Each number is 128 + 32 x the weight over its row's rms, rounded and kept within 0 to 255. Layers, rows and columns count from 0. Numbers have three digits each. The size before them is the row's rms in percent of the matrix's.

# layer 3 attention query, 160x320, rms 0.0435, rows 40-95, columns 64-127
084:129144159148168171147091149107150101125162091170140095150101053097138172119158110120112150193106095181115141096096106084149132165085105093061156140151098137173144115126125070094128147058091134
084:130122162113205119089098145111128194078145095117139137170082108088089129168104152147115134174138081161100127116094142125130096157155114091102153119120106128131211114056129196129097080105068134
086:176063218114200098115179193081124139147152165170154128170145144135092114159140131114126136142166097146123095087112142092124101099147139092153178150110110144096180135113110132117163095130064101
103:124128151123084141144153166103124131130193116122146174150125144150101129105100134121125171179162093116129085087135089129115160141097180120080154094153133204107100167142126117158151101169183116
102:135128161090160114127106164102177091116181083164118076137021108101119080106109176152127151130129114116140103095135121098152111129099121092132102157127092158157163192126142126099136122083143127
103:170164086133103106148057133155128097078155107109112109142130111123113136142174173155123134100106093120095160169135214124160069108123161156161174143130162151134104108150085174114132117112035131
138:164168129173147124110144087160116097106134128154147110115108094131158161116169149127131121112059132136101189124060110102102129130140122164116122117101086127145119101111136152136146175118137118
106:110141145125166161138101149152146112123146149186112108189160144089084171106229116175125112193098141146095076151097137116105103199148119087138181111119151083088111152127124108192155116059081191
104:106111199077201156108127103140110163096077096098140114155113163114141145087147086117147117166136147119134135155140111103120097084119133161152170115148109150072161139160192115186174106117112150
107:115119118128112099103112140076129088148101151096162119128103141107148120103129111133167125163108142112092130069139080077137116106032117118102120094145130181166088164099139147139120110160178209
110:179096180157248140160086107146147154094163094157115132169095176107144158097149146082065105163139111084178089181132169102091116105180126077129108130168127098112145094111081116143095113122088062
109:099125108115124138115125092088178127062124138129096145148106091076179141126085130085118142096119126175173204121106151149103141151135109092143157069188173135096052128132153164144088102124078104
104:083160088142059114147127147156138131218160137152114059142155092149188111121122124079112208141132175070149147107104121136119160116102142148084094122099138145130168155161076117138117107100200076
116:098170164160155105164116108066117190177131043108128087114086102081157068112130142071126188110120101142074176130145152157116172173055097147163079088125128163141139087102151150160111133068154120
107:182107160101069110148145079147106213167145135161161099052116153157111073145129155125145084076116104121160110111147119105066120064133144090101064109128155109105115127136203080045155139123151166
108:104117138108099179127148144188156121175204088127159129136100148131174094161115105089182146095115068085113099121114098110110138083101144154041124117177134172073126126162072103126132121112136180
113:139124119174106136058102141115182173087184113099175203076098133122147107118090147107176062157146126152055082167127162112201107172116079123149167145129122143132116130153137083151112126153152081
103:102087089101196105099134135115090092175184108091132130110055120114200120131150163084112094131119110102125064125070130063121104127111153118135108128114133142135165162092174141166090131117127173
104:146098167188144067100124170119187234101156135068124159212170158141184113109137169097169179138134102126132106100099112128141138129133143119121156161129127121084109141148153133054159178064158112
108:130157146066161109125144160120110121132146132138156094095167138153122125127156122127088112112110136105194149149158075122176090141158127124126179145128140132173135126132062161136121137102065131
104:116134121134131136146146114122109123219082108154087092123108106179131102140104076099161136121147059141125142063164148137074124136112133122145114085140078132092141083157063164173142144117127130
109:193073122095140155144157072058080113062091133113067143136158147141091117143086133187072130153119153126176128078134127168074103146152123165167097107087133179110149175063114137138087149052063066
111:115139097112164067094170120117155154137187067107121112157069153101122108146115115154171136107124146155179125077111119169120138140096170114119109139142137148102136131137132094180143121062095154
105:091094144086144115145125148162173108079133147138131118227146193114174129122118114150134156152131145036152124114138141096098137173088204094155156151135150137069124185159129143134106156147148133
097:190118117134165086056106176097156145051122101119099136122133158165112108138129128137128126152127084082140109114146167155182109159097088126086095128099156140175188143076107129162148098106104111
097:113134138153137102153131148113126145089130137090131159095124150103112078174125142092116121102119142123139118133129136092112094147116148142087107203091171211143182110074088136120122131112105139
074:137077098107108151127079158059185178092168155115066095150121164144161112110145136100107125138139109134109113118109101156136161167124115120152137134101180099172139150103111133085152103158146130
079:168130107126158126172174149149113081087128126111187109158120153109159082150128097168129170120177085160048125103141071138138166117063086112191153138090126158181117131149130119085167111135124127
086:153105107140101142081109118106128083106104214144096111105124112106114068122132145151072113097124116113125124166082146112153148102126086117149181177135127120144146114096133154168086138086174113
078:137119181115114143197153116122152163164121102134187114123102135148144130151132108149181179129175115088113129121167104141141121182123136094140116109143115134100107141148152079144182141131136091
084:155145134121137130166144082091139128130119152140120145085180070141123150113215130114138127089043149097082176108125171100130137196114103166119137098082082114128118092142080146121161134149105065
106:150135109132073125145120119105169110097070145155095088146178132145093207130106103136051108058107151142122164079105152158148168104072109077130164161146115149102064139174114114121144097108121147
112:134164161111117075123111048164089181137122135144160112127174094131201175129152112109126175104122111152133170108098135130102115124087096180087135062128078117081086093121154066098142112082141163
093:164171136131106137097135095112085158166130134135188108111092125148142148135154134129221162075107174130117147118108153116134090211128100125098102070140065083094106104097195103146152115046162134
098:112188157156147124131109041115119192070132127146109096094143079089130153122135114120134101056108146146122173124062168131083126125142125152110099074117107135139126094109121148136133102096124125
091:155166120110127094096137088096134157097094156129147125129157096113130171114152117080085153108095088191103143114061120129113103186151122137124178142098090132147157118135155140077159114117115146
099:107164127175128104108091084184083140180098129106126139102150060166128164131150143127180110098081166132129127160095193109096057146126100147108115077147102105109087064115163107142142128102074123
092:124117139095155083154119183129127124147130060092161116111129183153147131126124122112140169100183127134159098118171129130120159117147119086184093106145112149104112163132159091138147115120149133
108:121147085096100116132128106171128163084073124168104148147164087133111066125191088089205104144100119165144109097099105095082136153164139158105085083152106066138192089154164076117121165109134122
099:145110097158114121120075085087166077110097182102095188098132163143126117108166130186133097067147149049159160140137095137126134175132231114120143159104167118179121086093142157074183109117065148
104:127100125110116116163147068129110144113134203121133154140114162131066122156147137135120107103139160053185118144143162127155161143108166140101077141140098141144140152087112079106075087145138087
103:109130160142116160100160143137094158097114119076255119131159153107103153171142125141125136096123162128109116145168129148060153157100175101114097122108123109107145095096059178189025150130107205
102:104158129111148139128149160108126077105143167080150143138139122146121074151136154105157122164139179166166095142170125118109171138107074129121136101149160114136087104112108117110114122155071176
102:132130125081157138112096131146138099184139110193124158167161125101152082155197148121145087124135112099166149170127096139141176099134128125129152198104153120093157063151126145115109133177092122
096:116236150195206127133122133107099143150126133084220034071103055184151115133110096145158174126139051139163181126141139157124104163081131151154077151161110099109183153138144146132168090088136099
102:129117126091069080092105137125132143098090136154078129133101099174087149161113088097123090143134112123172118112138109146098146184169106200146145120126113120160125159106161115174134110145111067
107:126070146161106154155129137107159155148060152143131125134089126138143163105110142214087090121119171164087153119153172188095105150060141133196119181149115134086110133230133070174100110158124105
105:140131073183127107108084142188191154158205189101083152098137110118141139159115111143136119163109156102166212079149128155153174129139120094089178132070192100101133124149110123148134144170079158
105:129180116115188126063113113084138160066073118102120123188138117133135182143118162111085135073146144162107085110121079095197125156112137087161164152147164132087133086138116044193165119139155160
106:135144114172120174065128123145100140168182147120121122061133098173107104129117166093159123118132177147131127130088093108146191151128173110053185112125156127053124158112136115097149087040125063
101:183072158072118109141103166077085112133044145159125108142135114127095150108126151127121130070149119125085201133141161140163176088102100187058119139209173119097080148164106158154132145114114158
110:129100123135179140105133141146142119187146129181119122126124087120123118190098098103145132131145103094139084093153145083082086152172149181162133100109122152171114147124088138101180140110101059
110:139117087146108147154149162119165193120182091130170111128061118163145103180123139169072120164111146151158168066104162160140129113142184144117140082078109105093134118084100076119169157119121135
097:101115097162038163183124126113131130108195157149150086098178114120072149111098143168140088105118038191107084136133086150093099154121069126124127114147100054173138042113089180101141069116092120
102:154126167142140133077100156134129111117215125152133119155131092128176132150177138129163122075162150103118137157121158111147143113149114172135091107086086097086147196111157157188154102106176151
104:078145127181159181098151146117142195088082195081085109047098146121160120093074157113053106132145141142175057131120104171116177109141106156093162181141136138150116148148052112107121130093088096
# layer 3 attention key, 160x320, rms 0.0434, rows 40-95, columns 64-127
096:133061101190127121121150133073133130126090122100095124165133161135175132123118169185127147161169100168127125078166138194057082122157142128149141134136116135101154172088153111064110057123116138
090:138069087135125110166163163101180155127154095111185109117097157165131126127169161132132110150191132122146133093201106184133097132145123149110106120185157170128133159138169133100133152090114156
084:067096091094145130169108168117155147144153073118126095082124173158129119176097144136063115103190164119099099118184136157144148136133117128172115176176160172124073168119159122155123082120145144
101:085115122090132159122096134128131148154082121128131093127096147158184130152124080126125095114202102127065098166209174172140132092105141168190083136211160130136132163191150125137138102134146147
125:118095101089125130103071219123146146104102118130134123131154169150123114147098068044119075085185134109135155100201148160106109163110150151171112148153154129085103161142138125070148127134103116
104:137148073143103113067158111109102102152135146156098098144176070099124130112137148160141166169085153129136130096114107144142107124125142130140137096071094132152153117128143121144139127088125144
054:096098129154124164188158106130181144125061130106099146155158111119113120123145190185182146080074092147163124080131130160076090105149106164070148123149111110148142070105119094129131120114096096
086:134105079120114081136150133143155136099132141110149147122167110140150134128091135191128099179206054157161202157139125161151119149119136116121131121114120138121098122113130125110182120144099051
103:115098124114202109123133156120163151142122141123115140115163182139146149147107123093041087107124159099132076092115138147087179115143160052111066138136135212100139118137093098124100158113127181
110:084115163146163137131045180133128147129083135167146091134118115130087158074162159077123084099096126157095122189116158094144089146134128124157120188111148162087137130139160130159168177104149141
108:133123088159076152130129120171098119111147151150139102096138138133082155167126066122131161125127135126073117130149145167092149159135141133117084140131145223130077107105169171134137149123097182
112:141137080138123165116102153116093037180140164117134094131129114150057115113088142161110134182141110097136117125191156109102076089131123045124148134151110063162122139109133097120097104106123129
105:124141076130125113106146142124133109097078129117159171084140163134083124137083107102152104105167119168162087124133162131152119147156126078136134093170145171111078100078102167111137147137096138
113:127173141157114179093130152105099115137195134154137106139104077145130178132132110092105147177144191102129128076163102146097116151117111108099073131159115106139102112120153133094126104111153109
105:052117154111125163134127155146193139144102141114151149187057085140157169094193106176140091099145129170122104134159121185119152162126111106094140124170184189139078160143078103127110074138103148
105:114115100150132086157131106163159155128117061077107104110185156145122159138131089087121170133163109131093109092127148164145192098104172114183149127144146086127130130106142136144132082159143134
106:174115162154098087132117128123097173076085141120090093105179126068152136136182104093159150064108146137067101113117131140120129121116170161203109139091071124139172116115100126069108138156107107
101:150091137153155059146098170163151099143069062177127134122156184109118114108128141143124169126162201119161129128118138136172167118135135121145155098156132071130186100128152142101161093163146187
102:081127172084106150105186117096164125110148120110149175097161146124121118122123109126169059121141168163083081138180093162082166168126088145124174139183142134112152119109131146140117082208108144
108:118137134131105094126088100080137144140109125131142159127145087138137121138063108171109122141140124152179113131126148110097171145138101116140113105159175090103117213156139095083133147091156175
106:101167157051138153070100130157092131150091130103148120136175146104143149149104137104109147149133217151162120148103115101131164153087121120107148151108090143084075125199089080140126145114104100
108:094104117116109084100088153111120076140125122142140158160136121112091139097188160129123157127105141094127113189115106103165142078141172118115132126162211154137145119164164107125161088130117194
112:063151156182141079091107145125139066095072166133153127115140089174107171088170175099105095140096129165091098126138119119070116168130126141136129081094096108145159083083136111128125144132142133
103:078148127186125175126092073164042130120118138136114087140130122122109115145105151143098125053140153155150143135127138076154130125103131139121158097107135206121107107098122153135131179106103100
107:148082082135087096153108167068186167115102169107142124164116181089109142090089116186104095196164099123183056136118137129089199079164143082148120116181178179167197162140150096104130101142087159
090:203081110112154140200103188103134121158099104123127142115136139142129148170118103165127126164188106174110129106147138192145185109112167097133107164170158183154135153103133178142139124152106086
068:165142110117154120167122171132092115172143083100186065129085094142185174135114129148139094120149141176044129113201052183158135163128096127120153154121120127093095114127084168125078151111115107
074:092119121153216138129113165158098123181178078092142095167121115148182127130138124113123115173166077116094137129167122151169121127141030114119191142153092078069073132109135129161109125159140114
106:103101171209058140141165113137105127161104152103093149099118142098080097117164166141121112113104148156179131130050176130138087082145125167110122150098127137127101104087087119156147135115138093
092:115092134121134114109093131134109116137147129093136092101113137145157160131081098107136110121255108142092112154219115144163161152164103095158142160169156090080110208123138153138146109131130160
101:146158110117120146083151085180087099103117129175134159146146130102127131117163119143140143091000113140149171119067103138102118137109135120105123114093079149162090080138121125167112185129132165
094:132125182118112103156196145108066060103100165128152132154087157090066180162119077100125170129103130133143154146100146101083115112078148150181085129085154130151083140172160169095127099104118146
094:081138091191137107122095154168110102148105107132072054082122145104126117154130172118120155137112144112158155092158134093136140088113063163091117157157125092157063086060110159159120138198174105
100:079131100154120151157073162125091108190136000089102157099071163151134127136138159125128116164091131164144127082147121110107122081108076141129097147124099082151083096136121144154083152099152153
111:096134125137118172139129148144090137162128071135163095143105156183180122150183178123150146143109116103139147102149109093180137133092099117111105143109101095125083077123102144158088142129105156
092:080203130144113141153133105202071142162112094150159035137187102146140095170163143187160157109097125141086154144122071120166100179099078166122145140106085148108088045125083118144117141085115146
078:139174125138132119113106094131120066069137104181111128131167131106109090180150175119152143137000120111200162072071117079132085099111136143116138121069083130180130067156124091126122182148106125
069:098158111174108109101108115190095163104146099079183094119152097132161141141118110129178131102141141102051125151166097087126139167131083124136123147139141087106147142080105138129114111130139121
081:154082101118101149147103134110169151177121077118105150085080120145167128151067163128094111146255116120105133146219095175112197118139137109093100129185165132100128134122143128115103133158136140
109:105130145141078117135127126137103094124061114094151167072091134118110156081144181097164137144004106153104138125109085100098101107071112098123125120149100136113171093097103112138185107122120164
102:091106139095111120149170088110147116133121162161121061103139141124123129162106099138168160119106162095169131129177086144119162081135115130128123133141099159108145079115133138111106181144117038
102:096124103109149161138151074145094135196172088103133087137129112157134112172128119086075189165168139095153138141100158153133153140151098125136136127118186189094151107108162117086061120063157151
100:107095192118166124103119092131107133115092147112092133128157152137103108126134168151143145167089089033075170089082120112133149142096165080059137164078120157189170185152104169177101177112094147
100:137108110127139083112108125158145117105086182136135167120168088108103119133137151220097161190073148161149077128095195116105123121113134098105116130137139120076186075112091081148108163102139138
094:085130139078149141050128119177131105073154153185183081100166126136150088155139152090129121110096159137150177117163121153141139127105114112097105123102104169102119132113170102197166142129088145
102:154119145136145146119124097083161132083103174111126055068064088151133120142132116064130154129130140168186148149173174118135136103111111139067073128124127117161163122125149120071169103157121164
105:092130115134087146211124112140135206090117150133134112106097128096134138096110147133170156122125130174115081166123141129137143101142203140068155089173195148141115134136162139103118115140119113
103:159127154124139169153154103122186157132124096106127174122103131128133083140135175193160151124099076171146079146074078100169066197120142152087140100065145103197101103130077123075088114176114124
103:119105135107115198073164118061116144136112152147079114161122148144100138129181128132107117166119131136087206118175151104159130187119075092151130136150150134052106142128115146132088141153132177
103:139191127114166078138137136175126097122119139132174112121123093126184077085176155140166129167149113115179070152165158140098087100155128168129111114123115135146131117135096101089136087146153078
101:102155176147152155136140182091109141105032140138036157163211155114135119150132144204119158149053145107170097119088119092170089145173180165114137137150148109147128109125163127193092090114161160
108:107177136102157123131134143123111111167122145091117069166137106128121049166106166125105109134104177166065066178082205124174157175130098090075090117099099119178096151172149080118099128154174151
110:166065067127058123093138178148166154084104097154157136116140118135119169129138175102135107115144144186143136137107059201157057119105106115158101138077080098060155176127173135105147159121101127
096:112175121072144146092109121183102147097146131152139127129063145172115050146105163062081110105124142129156140150130165092160133113125156094159110164117101124101101107209182108111108161160122115
104:147067126169157078102166143110164143161051121101086166074095134146101164074126096118111171116170116080095119119147155133184096150073163168116089180141079138112157105118167084127155142151109157
103:130173157125073125094170103074133144128090080141108113139114112098090112143107138147126130110114120118125165085088222126164136161168148150118133079182148177099150133173127088084175125141135133
# layer 3 attention value, 160x320, rms 0.042, rows 32-82, columns 64-127
102:169119075121100105146123143135116150167109152159114134152123143133129107120142185154119079181130128095160060100137086093144099199152190107085171152140174183155148088144095152155019114094117137
100:135128156165155156119117164163161110123142197142129145125193144112116192131123091133119108117121134068150205188137163107132068120077112136168178066136158150078089159140139138137192097133159108
107:190084111096137141095097136102103129161142088152196105172127121112123147120153136101140175120109116075053151093124194136062106149082178088168169023118107131150162131128147093142056154104140100
105:105103072095142118114099170113153159191110108098181091140160106130121090135149150081135115119144127077069091155166109129107127150128125143177145163107113066156172093077093104129118123170132149
102:110121121154086106173158159111149107153179141074097144142077115129154145108149128126074102162126176124146086127105177111034158080093106067137059129154132138142144091099152091119167109154113065
106:140057113114168175114125136123100158191110158124124136128143112195107193142125068162146132103165051103105177090147099138186093111155063119096142139182129152090114181091098152130149078139145116
101:165097115163116104156168095167134150145077155119134171112128161191091102150142108174147137162160065077139080088137100159098170123140125103127135138129139132178163151158155117109110069125139087
101:130076135104117151183121146115116155172110121097124122094063174166141131077127108091129090167115134162184160134101106114017112090152049166088116120192104132160096130187130110109093179096135074
112:132112174195112138140112157124107082191171128146137111075091157145146128160126078072097088137132149129085157080089186138092127141093129037123076101119091117055183115073156130080109154103164163
102:124138148179124124125123136121202155150129141154102165121121096118132134111110132092125075131138123140171037136127138117089134125184179087111068133150162141106109084098080137118147130111153151
103:102168112105100199097227107127077089132122156082134080198128155157072095170102151062112141147124112123198144130141168134104178118148134104066115174106137144137128162223100133100155122177122112
108:152081087111150085159088118170084156121101184101134128084087102158144128151130090113086122135129102137148106101139073136138109083090100136122073119150101144131212113133176089092084117147059034
100:143130083135103141107153151161128092088052150115144135152189089143125198097165096176146133158157160101169131139131110118146086086079151149107139147108139176143152093136050099180176077128083128
105:127182143120107111120098073156115163134158116086187159119093109114152154084168108136084139096116114158095164167101058121102209095098163158136171107146136127098096155194173119155094105095074161
113:149124172114159149138140127129135126064124143136150126098037102138132132138124170126189130120124143134117108131130051116096119127134157145131087135124081085104141116133134109071184106116181176
096:045161125127132081129150154108164103130137114144136139142104103088106105127161136176077125126132153101128149101119122102129175192126116073107160084143172071105138118108102139166112113183119193
098:169104085138085175150153144113122081118089151149093119191134130095137118184094090129086115115130154158130132149108129107086172148147185071102110126126134190123193162152116090146143166090125111
106:108134107111070119151091175128135143169176155160181107181113137182082115107140092122107134115121155113143066131117145041062119119130147123144139088159104106074075102179147094129170108116137071
097:152142174155163097139153151146093083204185093130180130163206175157093100099184103122123190143121107075115139159138092087160079124164142084145111100131122083105073148140126157128142137111149151
107:135114062108072151145080104119133148108140153129091120113127124111144147156099128107070119101137158078115091048133118158105107177148231079133105165130093119131090131081155159143092137090101100
103:142119169096098153158075123143083125144121103127194098164128119159136129094161129071086129093150073184143120128165171119130116116191151136086081168088136095129146142185207085182184086130159097
101:101116087163065115127110139084066109113099114104118089204085130146143036150113107128103117148145238143106123179145154187105130116137086115140098134136119121174071115172214080089118151171148136
101:134141119127128169057171136138146153076099126110093122111148113158128187159169109089170134148148150079138117131131152069118148149196160093136156103147152114076166133176059079116191092187135172
102:182134144114167057174101138082169173133189144095125088135116120118154087126136091129063133088125098136092154139141116137194145040160114119126099116107126130201196136098124127143170122169146098
111:113163108112097160159092131129094118123130203124000101221121096128091222122137101139179083144129194118187160146132150111080182176118164104134137159166109059144126131152089165118095095172064082
099:124117125162143145141084193103144083118124136139154100134112110159150022136160129151185135115116100115115095145133131113126113081101109090142128127170096154122135117129046106083134127149125141
107:175147100116080133119080166115132114123087133093166164109101149107138089087097107117132191141128142144121063199110161126130075095210136153125115163127135177144100105136185158192139120165101115
108:119156127169142128115157113167117209089137149095161152110127094135137136111105170093046122092117150178126028129144100163056133072125107115098068152148146144107134165146087142067158175124090168
109:094131132105181180096116175107095112066197142169158137123165091144088158172128128095122099142132082114134148137149143108186106135115134153209146097082109183091103171193138158076163125114151096
098:062111095155112125169162103108122108108117118110144105153134139185113161198099102134112169164118201117132071049153140154171147108133132102155163116097121106134159078136154114138162173102156046
104:122104118160118137169197104168078070145091083185146097128188140176153113127095145085163206151130128093136133147128145128048174151082124137108147121122134143129158110053172112168115143096118094
100:111147179178138169163183139174130143108114130126170035103103145129152137018135154102113125150130150150165109155135122188065114179151077125132160084135126140153064115173089155087092131115112112
105:101106121106169195154106128125131129154129097172146172144171151110128099110143161114122095128133103086136118146108104104129146165173101204083098121119143149158091119127077077077105128177120096
109:078132109144169146144127101113124093110110129106145125100159196059138148133132138149128091095151134081104131164112117147154094103160091120135156092124148124141098163079125151140098132145166130
101:179159083135179103127104056141139116189098163090093140138169151145117152117125177125087143105124160163107074105124192155119074115146179107139156132144192133055081106089133129107110112124175141
092:163149104116063171050113127109138078123069183136133109128182110105136085080099141114103156101130135114054151142097133148070133091110140178096202136111097134148144145121139128145106136147103144
105:105098141106093108167107123087139072074154087144129141103161177093089148114089083100172095161107116196113191134124131159149195135098147131196119030114134099107129137110116156102141119172065128
108:058090155128086159072144141145098164117113099161122100121180092094142104184156144149151173188143193144101119194145093124116134094116184185135134085112099084101136135123087148184127123127145086
105:106138140057142206123052088129094093106073143160147097093182116159133083179126159138101150102117156094141229165151165110122221094133178154129142139089105199144094102184112110107100152150153154
099:120110132108111144093098163132122078188170131141118140135108188114116142126161135112131146052142076138086090105133169119151063097106155157113108104128137165153089119175114092131123164097146123
104:101126152118147143133127140158137131106124118137165166068090157113125088126133079096146091145102204145146118147133126088159179143161131188152195191163118106122140064124147106100054115120102101
098:139087085168137124118131065097135121148139110096033138061090169077072137129086117182144136122126180103108121130100132160125125119136105149127142144142096078140151140039106122101065156118140044
102:121186179135150183118133131107110148171097178085153103067186111123128146168130149034106098101101163140151141096127107152066105104217079081145114117149138069153160178125094101124105148151076148
098:088110128174141102106182159129116145077153098171164174126135139144183076090141149112160185104097164108123118089124128149173150172132148113179119128060119138075109104130153162097139141166109087
096:081132149116091147162126179128091167137072097108144139145128119114141111111117136167174132016130129151093189120136114209120113139117147072132142137172114127103111140122161156128170158089096188
098:116093124140125064103135091181105107071120124126175185146120067117133172062113110104132111081126107115115136157130115140124077111125125215145130101143117142169223187117137100174096139091098091
101:099115072104188198122100117070214147088119122139132116095154159181122115174137144096061033102144116097163116126144137137163111072189151081172091132124137100179134100114073129116121141164137090
108:136164127147048159158123128142113084142107126151105107126088108093065100161171134146098157160129179084198135105101136143135106114125167103094128133090125217146082111100093211136154160133153107
105:140167135085123100167137168151131164113068155153133126120127144122155127147139080101089063198143095084133100164136128101166121143181101128115065116126143178197146083155093120111149121176109107
101:156160180106137111116175135109153122175071087163143104150185091099151167118141152086131152126142175130048130101095132131156145128101138155130131108117102120172168125093064140159132140094172112
099:123113104156129065100120082142129202131134096134195120101149075147129146137124127100150100120120123114121106103135239107144133073081085110128150117123075120130227125171124120136119134117126125
# layer 3 attention output (transposed), 160x320, rms 0.0457, rows 32-82, columns 64-127
098:182131092164075072123154123151108039129129143150115137131104147139089117117137112213167148119145109154176137065163127095128136144144124149096202092133156113134134138142120102105126123141102165
102:148118140133157160135121141171188078023165133156098131124121114062099149086142102134139141127127127138137085125090154151183071164072074112150132121142111096104080132161146164092203094115182078
109:172109177120090086101128146093114131178133159185079148135103129103159081099088113123166135148107089065086149110136083147102151124189158088111130092069098127187131105065147121163147100134174122
093:128078134115178189030142155071103158136116177075172076149154124177064108168157136134082132100051108104148099178126163124152128151173106094131149131106148089139179167104167111144140117162138081
105:075136088154122129090212149111143145139108138087120105117159145134119123054175125130151087135151124071162106055133154122096082087098109126089090106165165149208123045139114087128162091149128092
082:190094134107125159081130143158086189150127161125116157121124126192099123122122116145140146144048086116123131104154081134167151143097109117141139163159151137080141181158086160172176107159132171
107:168157093166132141119139090190154087159122141140168162139151132123108100126125121099147097122154048105151117155162088129090177084114181108106116129098143110095086143206138156132109113116155125
105:118090132075167150121129069093128131123132114097141158107124164155115138125108173194153124179063080092089090086146131093145108138108148068117153074165145101142118100137123121114126141142081136
118:093094145120119119146102156090139158177028137152163139106096130136141105109156134184186135137140139159122120137117137153119079112119079087118066104122156176138083076116135117025126131123156124
106:045160181129094119097183148086097174066149162119152209132168138073124127090137130098153085094117155197147167136154113089119120097139202157151114143111132164130058116131127110144125144088110182
100:143132146115085151106118128113135130092151108091140095082124142101059110176108155153155129113103124119103122096153105189162133139151147120139111191205142148158192135113100141144117067142110132
111:129107098129174074108082076097134136153135148085101173185099142118114140151146113110105080107110164091137120175152089226099082054126115153158169167111123122200152105156156097140108124151135129
094:173153185140123108114106117119115104063137083081060138106180139169169155133130088111104123119135141138174109195165075097154095121082108158072107133135143109084129076121114110122160044152124146
099:079149106128113139138096144093106105171117112140087089118081075132187135098158171175112168106122173138119100132090123122125159110081184101099099112161129133109103119156170136121128155066160098
120:181096141145134127135146137149127102182134136140167140105127149120106113155091172092094165170147137188148104157095105128118106090210204095072102149102076149184066103133102179101141135132129161
100:115200100076104142139195145135109109147138093193146095118107131189167097149167107147091138116113148125132190152108110086153167123108128053105118117094156094124151075102104135126135052124171164
099:086149130085119117158151130107035120168137113084118121152174115117143069240093103119112101184139168150145121160120169110161069144078106093124081123114111162200113098152131127097151156091132143
104:088135146133140135136056139116100151165119131166158163120136104151162138146148141145124084110112155052157096152111160032087160115172108090155130104118132114139136085140111122116126147146136062
104:147147127131112116170115118159121040178154126163148111103171119110137081127125104162122107148141084138151160216104116177127153097132083117146131106163102152161110124140174136050093100168161138
114:119146108159149127143078117129104097139122080160075105069157089097124108179104098172137128095094126116066112084099140127106080161120112158152140178127144129148151151124120065113144118141132135
107:114097140112148161120098086119091126083150121146126096114137156162118153104153178115098097073107157157174099166146119160118149111141156161151120124133176147128150138153181126166153123119116103
103:078131141157143139080118085091104160042112159095113119198097108146114144187131078120131093126109181172125109108152205116107122096171119149168131122140103179118142118120162104128141083175123053
105:092155142080190148075143122103143194172099132136127112096165089120155168125140121152157077128124127117186134113152121120124159156122151076079203118100118087112150129138131144116157101138115128
102:182124108159168118162070230132151159147148132138074133148090150150145076110145113162080099096138100128180110095098131122124088079085116137167094087104128041128118124163163124148138153135108156
113:152107159108083111096075146106152167144155126123105124114133072130082147136076107165136136129068130139118097121130165134109171135101114115127154082100105149154131187159138134124137118130103114
105:163101108114115135132134131088131086148173127149181225139084087143159122134198100121154167156161123117085102131150075105196191154072095078124125147124101055148157143160106112147227085136124121
103:110114153173118177136073139137113100113129101117117117100092130061125111112152139129145150082163116144138039155111140114148114093151131120156156121140114164134094148073156220167119150166097135
110:105165118118183092159156119113095124081075102115090136108108087111083154112139172103102094105112158148190068159116147135114176105131106082153069139176147130089107066143060145039134235128082101
106:084174138111132139160118141129130072129105137090125126135139162075175171164146107136091083138140101149160149142146126083167099165135129133165188106096118155105183135134093151107167121148146035
099:161143103152106181126113131095076133170116160119142120113147142146080150130116136109113082106113198094139114158143139065136131167094063125108113145146117165117108094101140144155146161125176119
109:145126086109171176128137130146143095165132179163086090115051159127121163131065165143180156120159122127137159153101110123103140102093087129138134150107059093065160080097162122107128089063159163
105:146150154168121092148178164175118144167086146147157064152110104158135145092121141131070118137168132149143129139186107096086118151159115094093112141134093172188054154113082163092103081053116160
097:121130102153133158137130168136138132153115097076147146086099093155085170120175116140111108155100121142141100092156144093176163157172140134109117128110050054163199102077152146049088161198130068
099:140114143172079102190170189133085132120065112111112167127073117162161106068108112125062083133113110109138138084146102123106126085152112117105140117159155130141111128134114061096119091106141126
108:067100136091128133108117123110145090145125071146108093167129097117095144125081169160077160086138068148112201120070113136125183116159108070118068141178133139144118137083159101140147089159101152
095:110090159105157082164112099134117136101126174088094162123170135157124133117126148114187126176113122111054147065133118148189158091114092191152123074131140122143156174132148129115122090128166147
106:145124117112135117099107124165182133100157099130031135129117138113156108086142181094127077098034112183109130152154134165142113214106164158110159160129174108124132165109135124167102106111091162
113:077083104087100093118114148088199119172088114161127109149156130041133087145182098145149136183128186134129133129174127154099107134167173133125089136114148130105168069149178174117118140116180174
111:169166108087138132136128188120177094158154148178192138169153179086098129172164126138092089139137133129135136087123064154108186113163129103132141137141120111128145123159103092121167146155174104
098:109091088137096103089127135173168099175124080150100124078133134104110140062110116147166128113118125130128144153065106078054153134147132119126111094134134199166102155122136105152152179118134088
102:111207066106168175168169114120153023079087156139109181123110122123119040160116213133104101149145118100103110121125122135137107113112096063106159124126176108152178209161141145152140124182165163
097:111096130114102143135146071100107184126160122104109122103089162119183161139067090120157118173117150137099202135134140150158139108095147114162143085160096176183085081103134060141121152141109151
105:111110115158156112172146122158202158130138100057082123149063136125158128108082078137038162081165172183121074157151107167137090057115118108130170090159154117095127123127143180134103175086124157
102:115117114145135115111115133138138162211110142180207084096194154191114102132120063101097134136168130107135069101127165078103097124180099151127068151137052097136129119148066143121156209120119164
101:137106111136122178114090153097190115046177110081108113078182140114174139157130134114145112160109145190187073168164194124134136098062174088144136093111157090117106105115125121085117119125103197
095:087139153123087156145158133075128160142092175074121111151113136125093125130133132115072142093102093164133076096097096176192161132146111135122138154152121171110181118154127132160070084110129123
101:164146107096097144143156110150112154104099103159183097144113139121161149078125115129128141141148130139140123146101100130043076146104085149159115154193118140117081164162148116125138145072097115
083:062165089117086149179091100149151093110112118083102125135094093091128140125172115114169130054220092125154102118082163128136150134147175171142096091147074136116149110123164127120142199101105101
107:107171144112130155074117139087081140154151076171109086168123180103193177108167189154136088094102102115073126150095109144136146088116137129163136122096141135144117118117117190187172144124160100
103:186125125115162127153120128091144176113121120032061119056126137110165092127157141089110107120158121119141152081109163173146063128112186153106116114154097122215137151095101125144152146146092074
099:151076117099120112135131139101106130135106115045118124098123223170085129125124236142027094102104135171108131088109089146130189077129100091199167137127150116107063103125123124170073123139174107